{
  "norm": "rmsnorm",
  "rope_fraction": 1.0,
  "init_std_qkv": 0.0605,
  "lr": 0.00342,
  "lr_head": 0.0136,
  "decay_shape": "square"
}
Each number is 128 + 24 x the weight over its row's rms, rounded and kept within 0 to 255. Layers, rows and columns count from 0. Numbers have three digits each. The size before them is the row's rms in percent of the matrix's.

# layer 3 MLP gate, 192x96, rms 0.184, rows 26-69, columns 48-95
100:172153085114170155157146124117129106102160161085095120124117176156133104159090099131141123110118132103133102114117140148117125095109119175088148
097:117137141128083176112125123091171084103142107142084123102152112103131119148112146089143095119140138091150125123117154097106122112130115109123134
092:160175120093122175129126102103142137160133131110158083147177128159137116132097153128122143133084120111115129162131084164093098104096108131089137
095:104133128120131120149136130128124111119106150087109068129145108106144135151120100169132131076115085153140127133097124134142105141130115137137118
086:129188144141152157180131174115126075097156110141137095152146153112132139110118141119113138117146063134137126090138138100142127093116154111129123
090:136096156140132094112169108131086139159108108128113119114107092095148107149140121163111127097161098167106129153124128160121138170127151149179118
105:138118164087104076092130143152126181115140123087137126120141160153140134122120112146154108131089103146168100133141110119101113108150064080153099
099:113138087134142101118128140118142115134190093110116093132110157078128133182092129095130169138148115151152131130194147141181124154125115099125131
090:117148111141112095155130120106097148136151145059119112145089124113149114135142135127097144154133109133134130122055128111112136121107153141133114
111:123095127145132124146121137162108167102133103134123123097132158093132102110133121108133110135129109088123167130141187126142085135110096152135169
103:140085128130108133150135159156136111108161127085082148174181142122127148173146119144135149097141144129142120134134120106148149100153092130131115
102:135072131097136123160145145141093159119086137118098072113123150100126129140136149127213088067135106125119117138121140114104110128134131140136121
106:109122111120119118100138147106099102119089161139114117094126101118112165130146134107146087144132132105146152156088145115110131149103189156153079
094:115104095150114108203142110167126107121150119115137159145085133123140130125167139124063120125143142141139115134091181085180142109120118124118101
092:104116135139098114133100154154123121122120170109112123162131103111144090133148162092155137092155143139142153136102165124141121124135136167109128
089:126106053156119126168154135155134119137089099137125123096126150153106142133134174128154134136143120136124159144170147167163123143140131128119114
097:123159165132139157132149136093152099127125148115069153089146136160131140126137172161141113151098133181102119140135149180115127157125090134129099
100:157142110103102119148106129143152135102131144080145159171129121124125129114116142153079098139150146141138178124156163100130143164157085139155143
098:134156153112132122129125155161157162121149134091110127138115104152123104123113126134170086167127104093110125115147105091094117127166140125145114
098:160133108096113077140112111133089096093170124142135123121129122123157142139120165149163103122135137113104146119092075133117164116145139129134156
108:151155119157158129145154138089081098140116077112134143106157101102162120153152129122132151145128105129179176136132126094138116134169107099109189
097:121075118152108123142140111151170133082141165147135163131161148143122135108124110130171137147108126137144106107119126164104185131137115131115178
093:093095105122159099166139146082167174136146110139138126107144142140152153134138115147103133094142134098109084149113141134125150147120117133153118
106:154128173125149130093097149128129118132160104139150100129155167152134122126129140125117074114152153088153138083166166108117116185174147160137138
103:114105092121118115127167116098123121119120110152091184070117118144143159136108091120105140116147130153128126124116130121130111116098114103150116
100:112126137145168097140107104110138095129131137158100129136098171153131151095137131101087140160172144133125104107112133122079177123109144163118104
103:146120129084144101129172145126161152123142189134127100160075160156106121112101141148118125157126080084184147156129114107130162125117128126108097
096:108155107143127146164122159137122098121103195176119179125143132138136103130143181132122150139132118095151103156119117108130126106132112115107159
106:148120127140121110148116094171087145148133144151150148123150201083116124137162135150050123127123121160143123143113135112118122112103131136101138
104:110159136099153107095133167111097126148128117096143116108093099114105110138109142122081141085112123089110126146074157131128113157154170112154155
119:122169100129134148137135114133119109089140159100139154123115144184120106131129141146136143127165125046184118127136113165114112124128143108122090
104:152160126169119107130093181161129128150159141138110147128135145153142124163133110128110101123181141088094134109170100148091165152130103127142152
088:094083163116151122146106130115141086134108115167108094148132105114105124102094137103108154135093144147151134173123155120127143130113102135165110
095:092132119150156093140148152152145100135115144141146133142153134128146141149188179152129121132106142115074145125131149134089069127141106113102133
104:149127162135133088120134120161157124133132097157076133162131099111111131101115090195171107124151095136183122120112137164123120136111117118126130
099:152087144110176158126155137141163121100145177152080123101132131107095158085183133089132087157159169157165162094149119116133117132144160143104130
095:136105086153168139136125079136080133127128150153127169099130063180109123147144132142098114143136132128132123126156149123157124110113158095115104
098:110146149104186111096138151158107155138150089111109110110133142145155092140107141133128135107151155120099083132092117135117122152160154102107163
100:108101107106102165150123146105102101093124081169127100121172128163113120136105125094080165142106156095127148135130124127110103110140107131117126
097:127133130127136144148156155138132136125152117115125169141144128150113175136099128134146158085120088139143079119140164084131104116098106091127109
096:128117167104153117157115101189108118138138137143128115155148114146091107150152097126135162142135130138154113118097099106101123096137153136144201
088:138131113144110105129131143124160118138151157137122163106153114092144102171139119085126122110134162119140095129143137095109140153158099131096144
101:116049148129164164139181106104116155141099124132112134152144187117092098110121134102118115134110146112097108124147120115109144147151144130161177
101:122095122142147181094139131151120156125155146155126154105109176133151166132141137137095093087078130099178141122105168104141119168119109156107110
# layer 3 MLP up, 192x96, rms 0.182, rows 26-69, columns 48-95
094:135136147097062107140166143137095120134077115163121141094135096140142142151114134101160090141113137104172136134148133134131126128171118094149100
098:104146082174140193116139141104119106122114166060149102112125141174108128134105187120121106111133136150130128143118163167136173133134130131138134
094:112116091128135116115159116105145142137109110144103198094133106131074092143182091128158147108137116136129092109118134132156143074120146110120100
104:153081119123108129121082098152168156137137159107159143101104127163160155145118121135129101131090106138108164124129097138096165148097109102175118
087:078124166118103120148083146097080138133110103159094131193130143165101100137131145142133150142121128147130135101125159140108148128143098153127144
098:131158099130163123119122111128106137120101162091183127155101131122101136155108140114108117123123113126168098159141135173137174086122106164139086
109:167133095103115128126112154140142128142118112173071124113095140121123159121156141116151117133116111109093151113144133177124139187084091108127119
101:138148117140146155112144108163136157142147106108184164105133135112111112142138115081137154126169127107136098149137142161204123176132109081117119
095:116128120118142126106123148109149100121171116092186103142074098079100085157131106148119139110115151149129167121118139149159148152159186170158136
102:122113099124160131132191074146098164175117121123132127084122160113136187146132137149113183112134125121155147143140144123118153111115157116089102
100:123135142141123137125091156132115118085151105101123191125162146124128146155172121149157134110148173089148142094176126106118156178153135138119139
108:175107133118137104096132135155146141140126110157142139144127092149134132112101139128157110185070148143123140170124159151115125118112168146139137
101:125159108116096131138117152125128173150132150134160119115062133129123115106170110150110098157126093130102147163169138124106145085126097142135150
099:113117108156104132161114136102110129148160141078166146120114131135085123123146153150081117118128089112156080125168107105100152122157112120127104
095:098151054131149171133114076091137132132113116136132094108080114097130126131164132120099132099129153147106086108128095116133157130088144106083131
103:149134129158154143093135105185098122119121148132102134092110105119047146128148143155145106134132081153152128179139123171125126143128114123132155
099:136146084166103152128163160122082142131150158124150144123131123119104113158088146200137143132129079128123118158131103143145119108137109150084097
097:121145146144119128147109151126075105154129137164117139182142145110091148116128100190121145094153151131111126123152158123106097151152130131151119
116:159140121132160151115150115076136139137081176125132147177154151130100111103110069116115135127147121137158122101140084081111159122155132127123153
102:145166125098121138162148146112140130147112096138158137147138109089100138088145140128168137140106162089129090153111121121093143159143135127131120
102:149120095091125171130097122168112143118115127090146167142103108125073103098178128081107112141105160161116105111157160147131122115147140141170157
093:090117167061124120144143121148106107105094116120140112112101147091105131162107127158146144155114122133148146135124114085148131146134113073168129
094:105139116123150216132130126117107118142144123170137093158119165144116145096119094111160135090114080145132133139131120138172172129134123132131108
101:129120141121151156149128137099101128132136137148137141069106096106187116121136103104139129140110105117148127133129149156103105135123119163147108
103:097121143143098109119089130113121143143165092149107134159167124069098158115129135157145149171119112098136103126112133095143137100110107085104098
095:107088102136181165119135125095128119135123133132111147108125149085134115163159121128107115148104149154144115129151131140149123092162144120118119
107:154144118092090129162112121139118160168100150161091149143121129052082134160095117178123121134124127130103099146092143121118077146119141094115171
106:141102129154113161146124127133071133146135132133123173135106142130149142085128161168165163131110130100094084097116133118086122125096109141115098
101:126132141117175142125141098115179115120139145122146126164156126102140119034078130104122135157141122080164143151112152128166125149155129101128173
099:110151125137074152120122114138124132154131125143110099116162121092100128148131132121139133097121174125122166086112133129084116152115139108142102
105:146155120087082145144105149116148138105123086116122161123098153092144103106111153100112169102110123074175150124143125109160117113144125117091073
107:136100169135074146135123126147112144150099102117113149156087131129124154164130125179141092098112096142137122115093127101138058168160102083124092
095:153138179117123145095100132129161127104157136143127147122136149126139103143140119170109173127098133125105151106136137128142134170070115126136157
088:133123093079141114160105171121154110134147079130160107116142130159185142112118111103150100121099140101138151079127140164148149156126145088130135
111:140134157118136153121134127131156145150148131119118122155133148079144120088096150087126128105141148165124155117147141165133113105164120162094137
101:140143173145178150104105132146104106146123181136162143118113122136093128123104127135108149149137119103138111124119099124120095105130140146155142
098:139155155134117174159115116096129151124155133145145150165126150124142094144126134125136121109144109163165121165135148118114155118141101176115128
096:109113144117109117148104097120130116111127157118145123169139141123078139149147092141135132110135121128114093125167107127132177121141130137089166
102:122149133143146068111131170130083113127124121167121102118127116100153171131137107146117089126095133136100122136104167076149146191134080129120119
098:095183124159128153142105154166132102153139165120115104160125103078137119175139110159151137189108114139111159112156146124138107083138150173135086
099:132134145156114154143124141109125137140111092136092135123128136139099113161173096102136156124157144144141147107104118121100118082125125108164151
100:135081118166159108103162177110107110122111084131154110079101152148137143160116122137134123135147158148122133117118167118102121172154126117104115
112:140115172116104098094136138115124161132125122133100171161161106113116121132121134132137141163095170137183140113103125078127117133121151121154124
093:091134133104140149124138098151131142129124115124111099127145155167104145172144140117135159122103115089108105147112109130093102130062098143155154
# layer 3 MLP down (transposed), 192x96, rms 0.497, rows 26-69, columns 48-95
095:144186153116174109137119092102166142094129085133137145137134099140104132121132150108119098157134159135132118091156179186101131136129154124107104
098:192117167157130102138112105084117120132139138127108131135100158155153115125139172121095160139127110106129172136105124124113120119136120140105106
104:134126151142109106108138125154072144146126106125130094167116116157100156147106142144128132113104100085129129146134143139098132137168126114125120
099:093103126127143132126148102124144113124118120125143145137156156135112116100146108118102153106161099121109123146146113145168120160123151129157117
091:127139097135147110071140113090135065142157136103140163108091078112171129085127078130109149142140127129151117127138140134140152137140125143108143
098:149180139110082118170096103135097136134110136181101068144164095113138147095166149109106131119122138102144138087141125103139146099165144128126094
102:118153069130115112130143154161113158131139146143141149099113149162112156134079132135170130128139123125112139084167181122116134143153143106115165
089:133137122155167126135147116139146148142103159112127109135122145159079156172071117147135132140099107126120065121139163143133095150113098142169127
099:088163147105129093113149126121138108158119139136132138154162131109085118162124142152124128139125116129150139100112073100099153141126079120142158
101:093116128103089141149137072156133151137162112085096157132117158097136090145097134132119152143121119133146097130117131129117098164126152068120104
100:111133102140122149094156097120139119144097088109168124107128131108093123117146124115099124131126137141098133159140159128108131121130197088109119
105:107113170084132146108133124134155122138179134098127145119118159157109161124134118132091139165161113102153098102119127157145137163096148101131129
099:101152155080120117113155081130115125137107096152161100103118114144174207113158082130120108155129126133137137118126108105106095139111113126133097
100:059107137137122129167102125170146162107140119113127102119126102101094112143111118147098123156137103129110114153110153121159129095098135172127113
090:152132097096138117095148126123080103114143117103104164143154152125140137123165069108152124136131140081138129153107122109125145137101123161151135
096:150153118090107122127093121060109152112138113178147121115151139169131129096105102139096122107095129116129106141122132101073126092110120143147104
097:103123151153108157119121130128106135175128149125158130167168168118116152134164112086142080136111123129104154132156180153143144144105140123089158
095:080149104108134182139148128115124142155131103154129121133091082134163127113120192112167119154105143159173122100108140116100132095111145136134122
107:102114137116150157133154120098129132161105140111150126131140130102073149083114094134121178148174119120157146121143105109152149170146124152101130
100:144096126103129096169122096115159115158097164110133115118116143121145147121161086097110126115121110135137113160145145156154146163070134150126130
107:112139121122114145127156139112092123131138117148134158131153094089118132123183134092107084108124137071112133155121099095140119099121111097099144
093:140043128181087094141113142148138120107119156107133118138183143132148108106123134159117208132152142106100093138154138103118196141117154156148161
095:139180153100104090138143108121152141139176151137137167128130117140153113178120125145121128206112133094130116174111129107106126149157122115161111
101:113056078157133117126131114107178110131110131166093129166118110122130145108145136110113150130137131124115132170107103149127097135075136156122128
100:152100125149140099156110131136090168132103168122117127134145118151155145139101134124137144146120146063166100135150173120124112142134135133098116
104:116141119167115121158146185089138106158085123131169102089125145161152132157157122118121122082117112109115137123106132135130092140139119168155159
108:178145124150132138108140165121101141146086160146116133147117106115117134154132128144062157134121119107115130181117129149092120081130137105134117
108:159143111112122137124145143164126137099131134156153149150119144138108083171149165133129103167147089115119119190151132121140090101137129117123101
104:114123144100138118139146110142116124138168118113173142109114090131171136059092153132130139146138105112139127139120131086138152148136128115138147
098:103139081119105133127157108154130166117138139123150139116100187137151127164129116148102116156127124126152136134128139099091111153192122068155117
104:107166161123160161107162136132092104121109112132126100108114131161109157115136144157138142127116097148142160122114096130152160121123126152170109
096:120175153166116089116107148087139123104143124126111124141145122140098086106142140144120153119086093108093127104081126134136191108119171170105134
095:102088127094167118160201120139141114166104171129103095122157112116123152135168117113151131118109131165172121105170148080117120120132121138135125
095:137114132157109124144122155147080129162150151173121144170125135121092136150109155135117160161139124113117175144158169132120157101157147125133117
095:179155123126113143129106120129154156114095108106134121144143149178117102128169140143142150133125096132135155138133166141107149125120168142090122
102:152152120141162127085119189105126091081145133150118147130131166097120083132174140083122110141122136120121150127135137124117152129118122125153133
091:151110070119111144146129111103142115146110159158128117128168117169115120157115126079140143098169105080123078167125110122122121122148125098133156
094:152104150122142146120119149094102131127122161068098125118118104120166096126162138133179152185124116117147180106142168149151118194157145140107125
102:176141182151119152082115147105108115111118128148130149143116137123158112120113151130113144038138120139141117147125121140139164116140142151155144
095:135159130118113135113145100126156120103118128146108097115078133090123127146104113130143121151140141163137143149122137142095209124141074155138151
104:150155080113124123145118142153174180143113124144140154133139120120172159109158130098172110149115127113109154125132155138131150149155116117097133
100:104141131131149109106132132134149122141122109179125160095143113144147115163123103117111104163153135118130109110122138122105143093164086149122095
112:122164135118134113157105116132128156117098131182140167105150094136117132154121126140138135147121130151134149172092124155134140117084144175145149
096:118144133119119138096160098148113171090155167106143143133154157151086098171129146103100140114099165127138153120135158148113114136151165113099199